{
  "hidden_act": "swiglu",
  "rope_theta": 10000.0,
  "qk_norm": false,
  "parallel_block": false,
  "final_lr_fraction": 0.02
}
Each number is 500 + 40 x the weight over its row's rms, rounded and kept within 0 to 999. Layers, rows and columns count from 0. Numbers have three digits each. The size before them is the row's rms in percent of the matrix's.

# layer 5 MLP up, 512x128, rms 0.25, rows 465-481, columns 0-127
109:512517496495474596485512507512454508534566435445471548525484512457521508515469520476567476493517490528529440523496521559517523476516552437538553526457512469481466542459513492510550507467510446546445483561456450424550441487514449446542483493518598497496539494518563559452475530477596459473616550501497536513499557518427505463480483486487480487490496554562533485479519410420461556508471
109:450541491472518444545444540453413537509543486420496526440506594445537499554489617432469457511475468473496525494559469536451495520481494514478540525511482498465459501525495520488508494438495487563501466517488480461525525562542504531600420484512512552428523473481487575510533492501547570544524554487423568460518533539573521444534489568473556496519534497493483528513456484522525457480517
106:513494445511528535429387539526522578460590491549466546467493523488513482454498523458501508508519505524510480554500429503580483538487573543496531481443492492529523471485467458404448453463631452519502507508491508497495483460521499533563460519574501494464512523525522595526440492523506525489424561539514469492540492558519397518470540475456500501492534493506456560477513490456493535513450
106:454486450485503505486440448522407541405481509495495535515555525454543442575499425515494501507526556496503467514535531505452501524487520519588526490513505554508537482503489461550486487513554573467536491551496489536562511517464526501481537523508574491624454454573516445538508487463570538495555527507408520511462448482448441534485505563538514466459501486491547447532497419444539492493544
097:608500581423499507490510546453476457495473434491554482468451475526500503500449427501498498527535561481486553451445502496459391531487553504468495463500511514532461537507500522549501463515482494563541475455574507502503481466502502450555541455545485519480503508637507460556460478544557500571534535530526546495475472518510475538439549452452450518545533486492504521536546519481479425470582
096:514464470473520508535464499536482509472516479450479542536481527477505425502488469558435491478572437484476510538518480475518477469476560471494435477584457482570505604520555459518450483495493424524502461597492519510524510444480431506532431434532529500520481521534582503572469528438456432521482498534465564508409452505538545476477469495535493513474534517478535502540543515560516507550605
098:524464459443498543480466508451480496422494499503477512507501482423566566536515476542473453440471480426474553467548473448473527493535507544509441497505562473510546515537507465473462525484510572487489433472459497509467470453397563553530574580493456505484513463465527519492523533578527458481486393446521424517493513502497512519508541460487560478491544470449451501543459565559412506475524
091:507409537458521444537495492561519504490555448515534506541545477495491530524547527519425499472527543478519525458497511537526509460485599449460481361511486447523485557518508429553537504521457485505509511492488560530419473468522543413468507446546501462514390499541523509485556501528502529499486537475448470574533509546517541483455438460508540492529510450540511530515443550467439543548533
101:513497473444499473534532506507526522449479472486510495444483535555427493442520538499403502520498498566523508463461473473592574485522481518504450570473478481527453499507515530519518511496535429607518427407543449476501492495489499505469452546540426559487431473402461470445476495496436573470504565499507456490485554465505515506478511511469463492476527545458480468460506454512566433446432
100:461509518494495490512535531503477502439531477462553459548497435493499425551491502507489578508538541474504495428424627531517551453491501531501467490514474478477464503567440563488506512568410624446543515502493497528484550492509519474452505584444497474515520466493539529456450525515517522453523546546456576455485494519508467557487524560476560520505496505544509532510497537514477442409563
090:453457517465518478438515474492522459452512541538531516458533440512538436529429538476479500519535448535549474546485528498477431520461499545500506508482562594473430515476476483471465532488512506467451441545459515445569485496492528534492482552511563425451473512491569519498513505447474498532455541492458557564479443500469473446499451508459451564545464580470429571513593537482528575505443
108:412505478492486522532510537543479458443539470521479476478428492492578517499521483520596492459441549543591407504474466590458521550536550451508521421507504478551514549497454479514487476457518424583547489489505435492538529469505521534465462472546593487554516484521511492491501565536537478525460551455475476507446506476459562523500522482442517457439505454541538503507515520514447550443456
100:453501540497452544580529534478501435483518533537414496482513487548520494498546510553495486522544524483522501551485506447574528482469469468491507511502466569502420529484511462522496532514478499569490491483567482464458487532468527500587444540625480547517515504513507424491568459516482478571462408493565594529498537543507568429572524507488535511493506438501470496517457433567499466529528
102:497457522522542495500472590464578483518478456526502417472537510534495511492532555465594492433477463489512485471531472458443522543565476514498522519554514566531532486500479486486496491450438412454440531512480510453535505538508541544539519533498467526565449514567525577564470456531520422538558480488502516503541509468435552510548493459493475520475494484484475494360573507472434547523511
102:490462471533418493474507484505525408469484448470488464457485519489516555478568524508520474552509507461525552437459535485414461408392514549481529494479455516520526497422523499471479557442465501470455485431526466433504484460547542459546478559507473495402489547566494458560523490493514560476445491473443471533518462494522504508530497504460502441578512520513517549545467481498416567487467
109:457512580553499498493516506425507469470540592617505455510508456519504521507498499487594482522472491472487480511495486471531452487518428484528466549494492507490531472516517479431507474458490508452508501579440481591528503556539531519505477492543524527493537528520485495487437516544530446510497535550543491559402558525535559498428464526456566513552559418524425442495493449489514562461556
101:524520484538524530468510484505500485406578473588474488579568464494442511495420490507540497453429503467532474533495511476549466466489479479507540503490462454587506501505489515517603442413421500487478510507480494523530505590498482489491550499562552493456481525453465479555572473434478482457451459513578515510540521470496473531555573540495433500526548467481561488476531473445435476512520
# layer 5 MLP down (transposed), 512x128, rms 0.227, rows 465-481, columns 0-127
106:520516536532451567397512548545518581525537514530507518450500459484547496509537476562519444479531447466474490445417474483525490423518565474546446534475527493454495450431483494497473502546486483500525537487506494518533500501466491485532451440481427517434496399429554456502493458456600580517601532490489472571543491455483530538527479470479456542514533473493485501538502523517493550441520
098:504539458524528511453500451501443519540456499488551566514525485512563511445516511502472478467583524479561559505463514460474460487456516444416524456432589528499521449513497472482525544565469472506505521542542537496510491447574497431492542427402500522498489477517422490539427518387492539438461519455492499462498509406523499515516415471532495444473518527501487506555551551510478476487530
103:518445522501507495582478466390531574513501514500452496462538522580497491449500487409477502516537448541560434523507543449585429521533505497539450474451532537538459482563466475525446546482491553552532546414489530532545480471492535484549508555487521534480532499563528480502543527535547490485519577504534530546470557509510423481525551462482489471527456533441492491515486476532411496567478
097:604541526496422454546529448511518508477587502509439494472470483549492544479527560493598485468522485455496482464493478535570530487450472484502534483502474493462532539509522543472466520432454478492521567482521502513428514489551452457477583441550455455466561432476420444455529494507435472578534460489451518462554501521518547497531511500516539481508502480386544496571476523470514500463509
096:496498480488514521570500558532506511441432524458536460494476529447500524485496419431581468559515552538540505402537474486447504476561426534476520525448547473519475512468489465496503487571417540542508429491539507546457508510567485442567495464490572439456532502564454441541467498454441466512524466590512503489481529508535462478477520516527478437465539469433534543560462541510507515478507
098:510451477459539512550459475452509488488516552486497476471542462481414554494578515512517530459464454503501426548459465504512472474486500491530491613570542544551472441499431478441582560499526531484511483410471443513450476562453590443504494534484583474505487534508470497415478454514538534412494482513535469527496499537457513478554491502493444513450473485500491578464435496455525503520508
098:519483502526483423498454510481496477519416489486512489448567494549557465503479452445470555513447514473581592505474447471569480534492510509497463494506568523435424434570557504518467498536487461459545473497567540444473465524498509481522474451528532561429468443468467526530529477579564488554505600503491511512459483466465520451445515445491519530506543448505571556531456449517522498470492
101:465470474456498445471486515479451496509471480497480539456572497556448544495481485525457489471464443490508456504474510521525569486598526512466433536478400522500507493506505405440516505486543529435539582548595528473502447522505424566538552435520498494553443456504501436541538536489470483565532569537516546508485488534464473493498411550527530564499547502468527521567487460518490479549512
100:509475489503417493528448533489544464430403537507507482566498483468531467456462461476459505505505438499513451462520534435561505494456546528537426437482555547491473421518462502485498467552530520503555460544517559495505551449582512553427481510538509492509593561448448515513506490488531487427457532461484436510506530492554520617486477509466473536470517494496477571485434501484478458510448
100:472518481479513443561519474502535507517546502483556544460509508514528454561539497536454540545490510447523477503437431508437507485539542544577471529555571536478594533507487523440477569518488539459484464505454426422485539555530487463492516531473565504482534536468548571496488521468532441485590468451510515432419507467567471547554471501490507533553455505507520519524530463449450451427468
098:489486516486526479470565529511514435487460534491571476508492513475527496530534474521580511394552574516446530511503434579500527474508565466562467463497549475513536480526438518573475545488473543501563514528557424507519434542486456507536415494489450475497451567477529487483525561511467567519517481459495483500446553501563472495527520468571533529494510460492541459455460575465582518428519
107:486535475538509604438484452495536503521487588509534534526464537512498466512505577447503564477455502495474437580496518508442514528456512452505550524513562502524456566548539437545502475457493559538497545525373522505498548529533417475473536529437522516460501460610502476430496527534522494496494504502515525516494471464446525478528504430510454459501560545463452534493521497470486507408521
103:491482519519541571452518497504516552488507491506483453510497408507569423496540496446575476502522442504467536554481532502542432458451468578461447579499554465561507500544470498457547434477456502482474450513564500477428497507526507555524524473508448507519520506510494424477527484481538497464525418469519510537558528568456459500439570452489420482473465465458486524532467545525385484519492
104:461496475521481553492508466458495461508483494536506463495550473474525538508560482520554464509540480464474529565448533601549556408514429508555492552479486522498508469444524500454510460474454439475466471515484505479528537478465510498478526480544534502575559586485476470570458495452443431512488443580431518513480433474487497468488490501577432554517480497413493446473569544459552437455490
094:460426517524451525488526550464486467512455427545522490465487497449549520557522556506494464465451582590514452540444425457481521509499507430551509469499470418517540507499519519546520490553503521536592523518499493505540516516559416452494520447510470477562520492455438499457520474537499467546529471518530535467496518533530503593450486552495472545482549458514532422436528521511537445599507
107:512507542468491472519504459524513478482531432575498526515503456498479536468447587532528550451513550415514474537470539467560488487500463493481590521445485580485401415495561546574549538495472513533503424513472477505552523514488527525492505452523563498521521503488443475531482509544466400498524464480474544488488526467502533546441498508507434516521540499465517423493474529358485516479523
099:484509506524476446425493446507467456517452481472528516548507433473545416514503539508481514465570528497517562529539515535446487573447425482492495449486538484408527473490561416545492565568490491508540493480493501508513485375478545506523482524464508443506493475521508512477496429472498497478448502524446467490521542529525505485396498463518603542507473503466517498492402525547467417480548
# layer 5 MLP gate, 512x128, rms 0.268, rows 466-482, columns 0-127
099:513475452485506537518505473538537479502504499525501428489491419471489449541526533490492538496492542538556526429518483565512494567464494424524534559497555543445530546565551549466503462506502425444525474530488423477508552542574458519495466517468474459517590507430506622476530500607530517514469510483506502547534423535547455541502503500531541521478453522529469518534443477422512518460462
106:462469546427510418456558494537472519539419511495497522487521461587495505555517504551507505545542473538494510503474463533537515499543452510503417494484461525465538522512451516540513476461420450501381498505489527508487529503531498534398577482487411465549554482476450430479528532552453484559518508535501527504509465460530553469486516544443472541481505419446416482521493488463503449448540
120:501485482531479473482477548484498502515502514426499481542545487536542499433456533504462551581499443494492518561458564458458473437501488519525499503441454550505456526441469555451580540531425462554576441516479447474515528463439542520581472462481498544494533480502444446481515490474506529520530436516517507585468500515567518461427611449418563500518509482492520569478469473479478542495486
092:561544460469482573489513564420530448510578512456542571475473447491407524519490387509491445493545525539502543510491502500546446473511561476470522473435477527466438512484483470591555517508465496510530450548509528480514533488499497542612510482500521568505522504513496489548465542513564530562435517557524477477455522508479469502437509525407540489583499461482539520503472547469477479477501
098:547524469481461527478537546547556491534486470484430398493489523463482483467558525517455526478413494599548557491500473504481535479497459464446493496587563484539454417507530463409487507476504450453480464442516500621487480523462494480555439491527476504460487495527473516522498416532413454453471519490514510561550515480507471494530490463548469527437430479457472471514490503493499467528564
097:478563471455459529507483532443487466448522541495516494537492465397484470544473465540482501498536466491449486525543544481430497517537525468508466478475487458516510525539532438485497539437477549440549479509474473534524475499373512510585514500558523467530555481551532532559518535504584550528463479460531378514562489554501468528491481486488508537454500492443464543496414481574468586494462
094:507373500502560446494504515521575578528500500454409484576527481554408504488494502566468504554505484498444456567515566524530565552549562559518407541530488468534547519514515513486526437529505484507561500545459499492453511558492494502484534495456502468563397506528491561431499543503506489483550581486478525492443499544569489462530502500508493511530503501489496514504498471491512502539572
106:482449500472514505482547581539526525459383507472476472457479473476486523468506479510458501441477494555458412484446545478572522542555586502540478489486515462467489457484518506490458439487536513519516522486453467504511524469530519500514532495565515532576558589535443502452529511561486488471471561458530454487493446504525591563504528442561470479475524539435444540527427462475466548557442
101:500485488517453407503463571459471476458549510449529545555503513573520433464467570527442585517519474438452507459481548462523537479535577550472528561503482506498484460573443530432443536508485455498493432495475518467523532554503610464488480523495412431471500492515515445500478437483522457511562547474480535473526511505487459551523552464452475500479399481483511455490455492487480481503508
088:484427516558532529416457404434557498434433488512534492496495543529547517537489557472399489556448437496556468542518449469429458530466469506560501552574514529502497473515466510463491486464487469496389469502469492483574566464511522533535546536491516478469510510531573558484517505501505506505514517496516506540518453434466533475555453484452485540495515528496428545513520566516503568463454
104:589597455509507551441524473501531542516568506540536444469439510531528475491429478520518411503492597494397481452481484461533544457474498475526516568507511504449527500492454536549525537504498531489538507440604517514500448549500430437461499540424558470499456518508504463514483403501487496501477494525443515501450442521511508498476437459535447496570526524511450529485489529523502509484446
101:451464487492412495539519474519561465449550543507391524472518422566461490458529490473492487526516536453516474510527506396490492457524512546474580504517451530489456565490455394527474494474533480499530502511486485554529592519494563560443482510535458513491529509494383472483504515528448525516538502544456555529459468554501460446513476478486508441566537526495519474494545438491465559534505
108:452455423527546466502465530501542421517453458479577518488443520528560470491503587439531460474543492492554501526545523499513502590540456440593489500445470516508544572525532473464533526461489443532541569461420529463517471479515478533505547482519502524509442466527481521496529456503485438546477470545514481521561479503460504498543474526500540459416525553524402523440479551520426523534499
113:492542463485595421533557556478514571440581444440475512577429554493505473549499472444506509523459462517454470536476485542526514519499453594455514535469521501473498454515455503461463450507519478458535473459481487569543517471430519514556531499472474514494547484545523529467478538500535490512576568457489435463528559493540492504504580484571522468449472552459537477472561507522585506497502
103:484524538532512560514571509467447433433447477484524542421471506554519546573567477542509531515434453475535534462546509511452478559483491473461461525374497447465442583448477518551524515499467460479558534523465480545475483503468416534509527509469544501511519548486524480522489574544502470424566503524497522500527483501510559498517462520515513475446412486511381514465504497518502474531485
095:465508509474450462398455484541491537485535485520487505529550471566490566526445518484500468429467516512473535475485515498543453474578502565489513562560515519474563506491478523472535476530463508410576566560528460474470463519463480547490568600562487532423445487451516510637519478468462509487513511517546530487534556457425481459483521545551478512479495524529514508440509483458511532502480
105:417502462384469456540479504497462493499503555575529528420494462507488559535501490509518496499482566523470429578536499536483499452547504552481520478418529475524492549452496471559447564530470483482501485509435473443547481496448427492483603514521536505510488474441499563448561462454506461510528540551501543486562455571504511534496503509517506545489435548489519471500513487571587508468466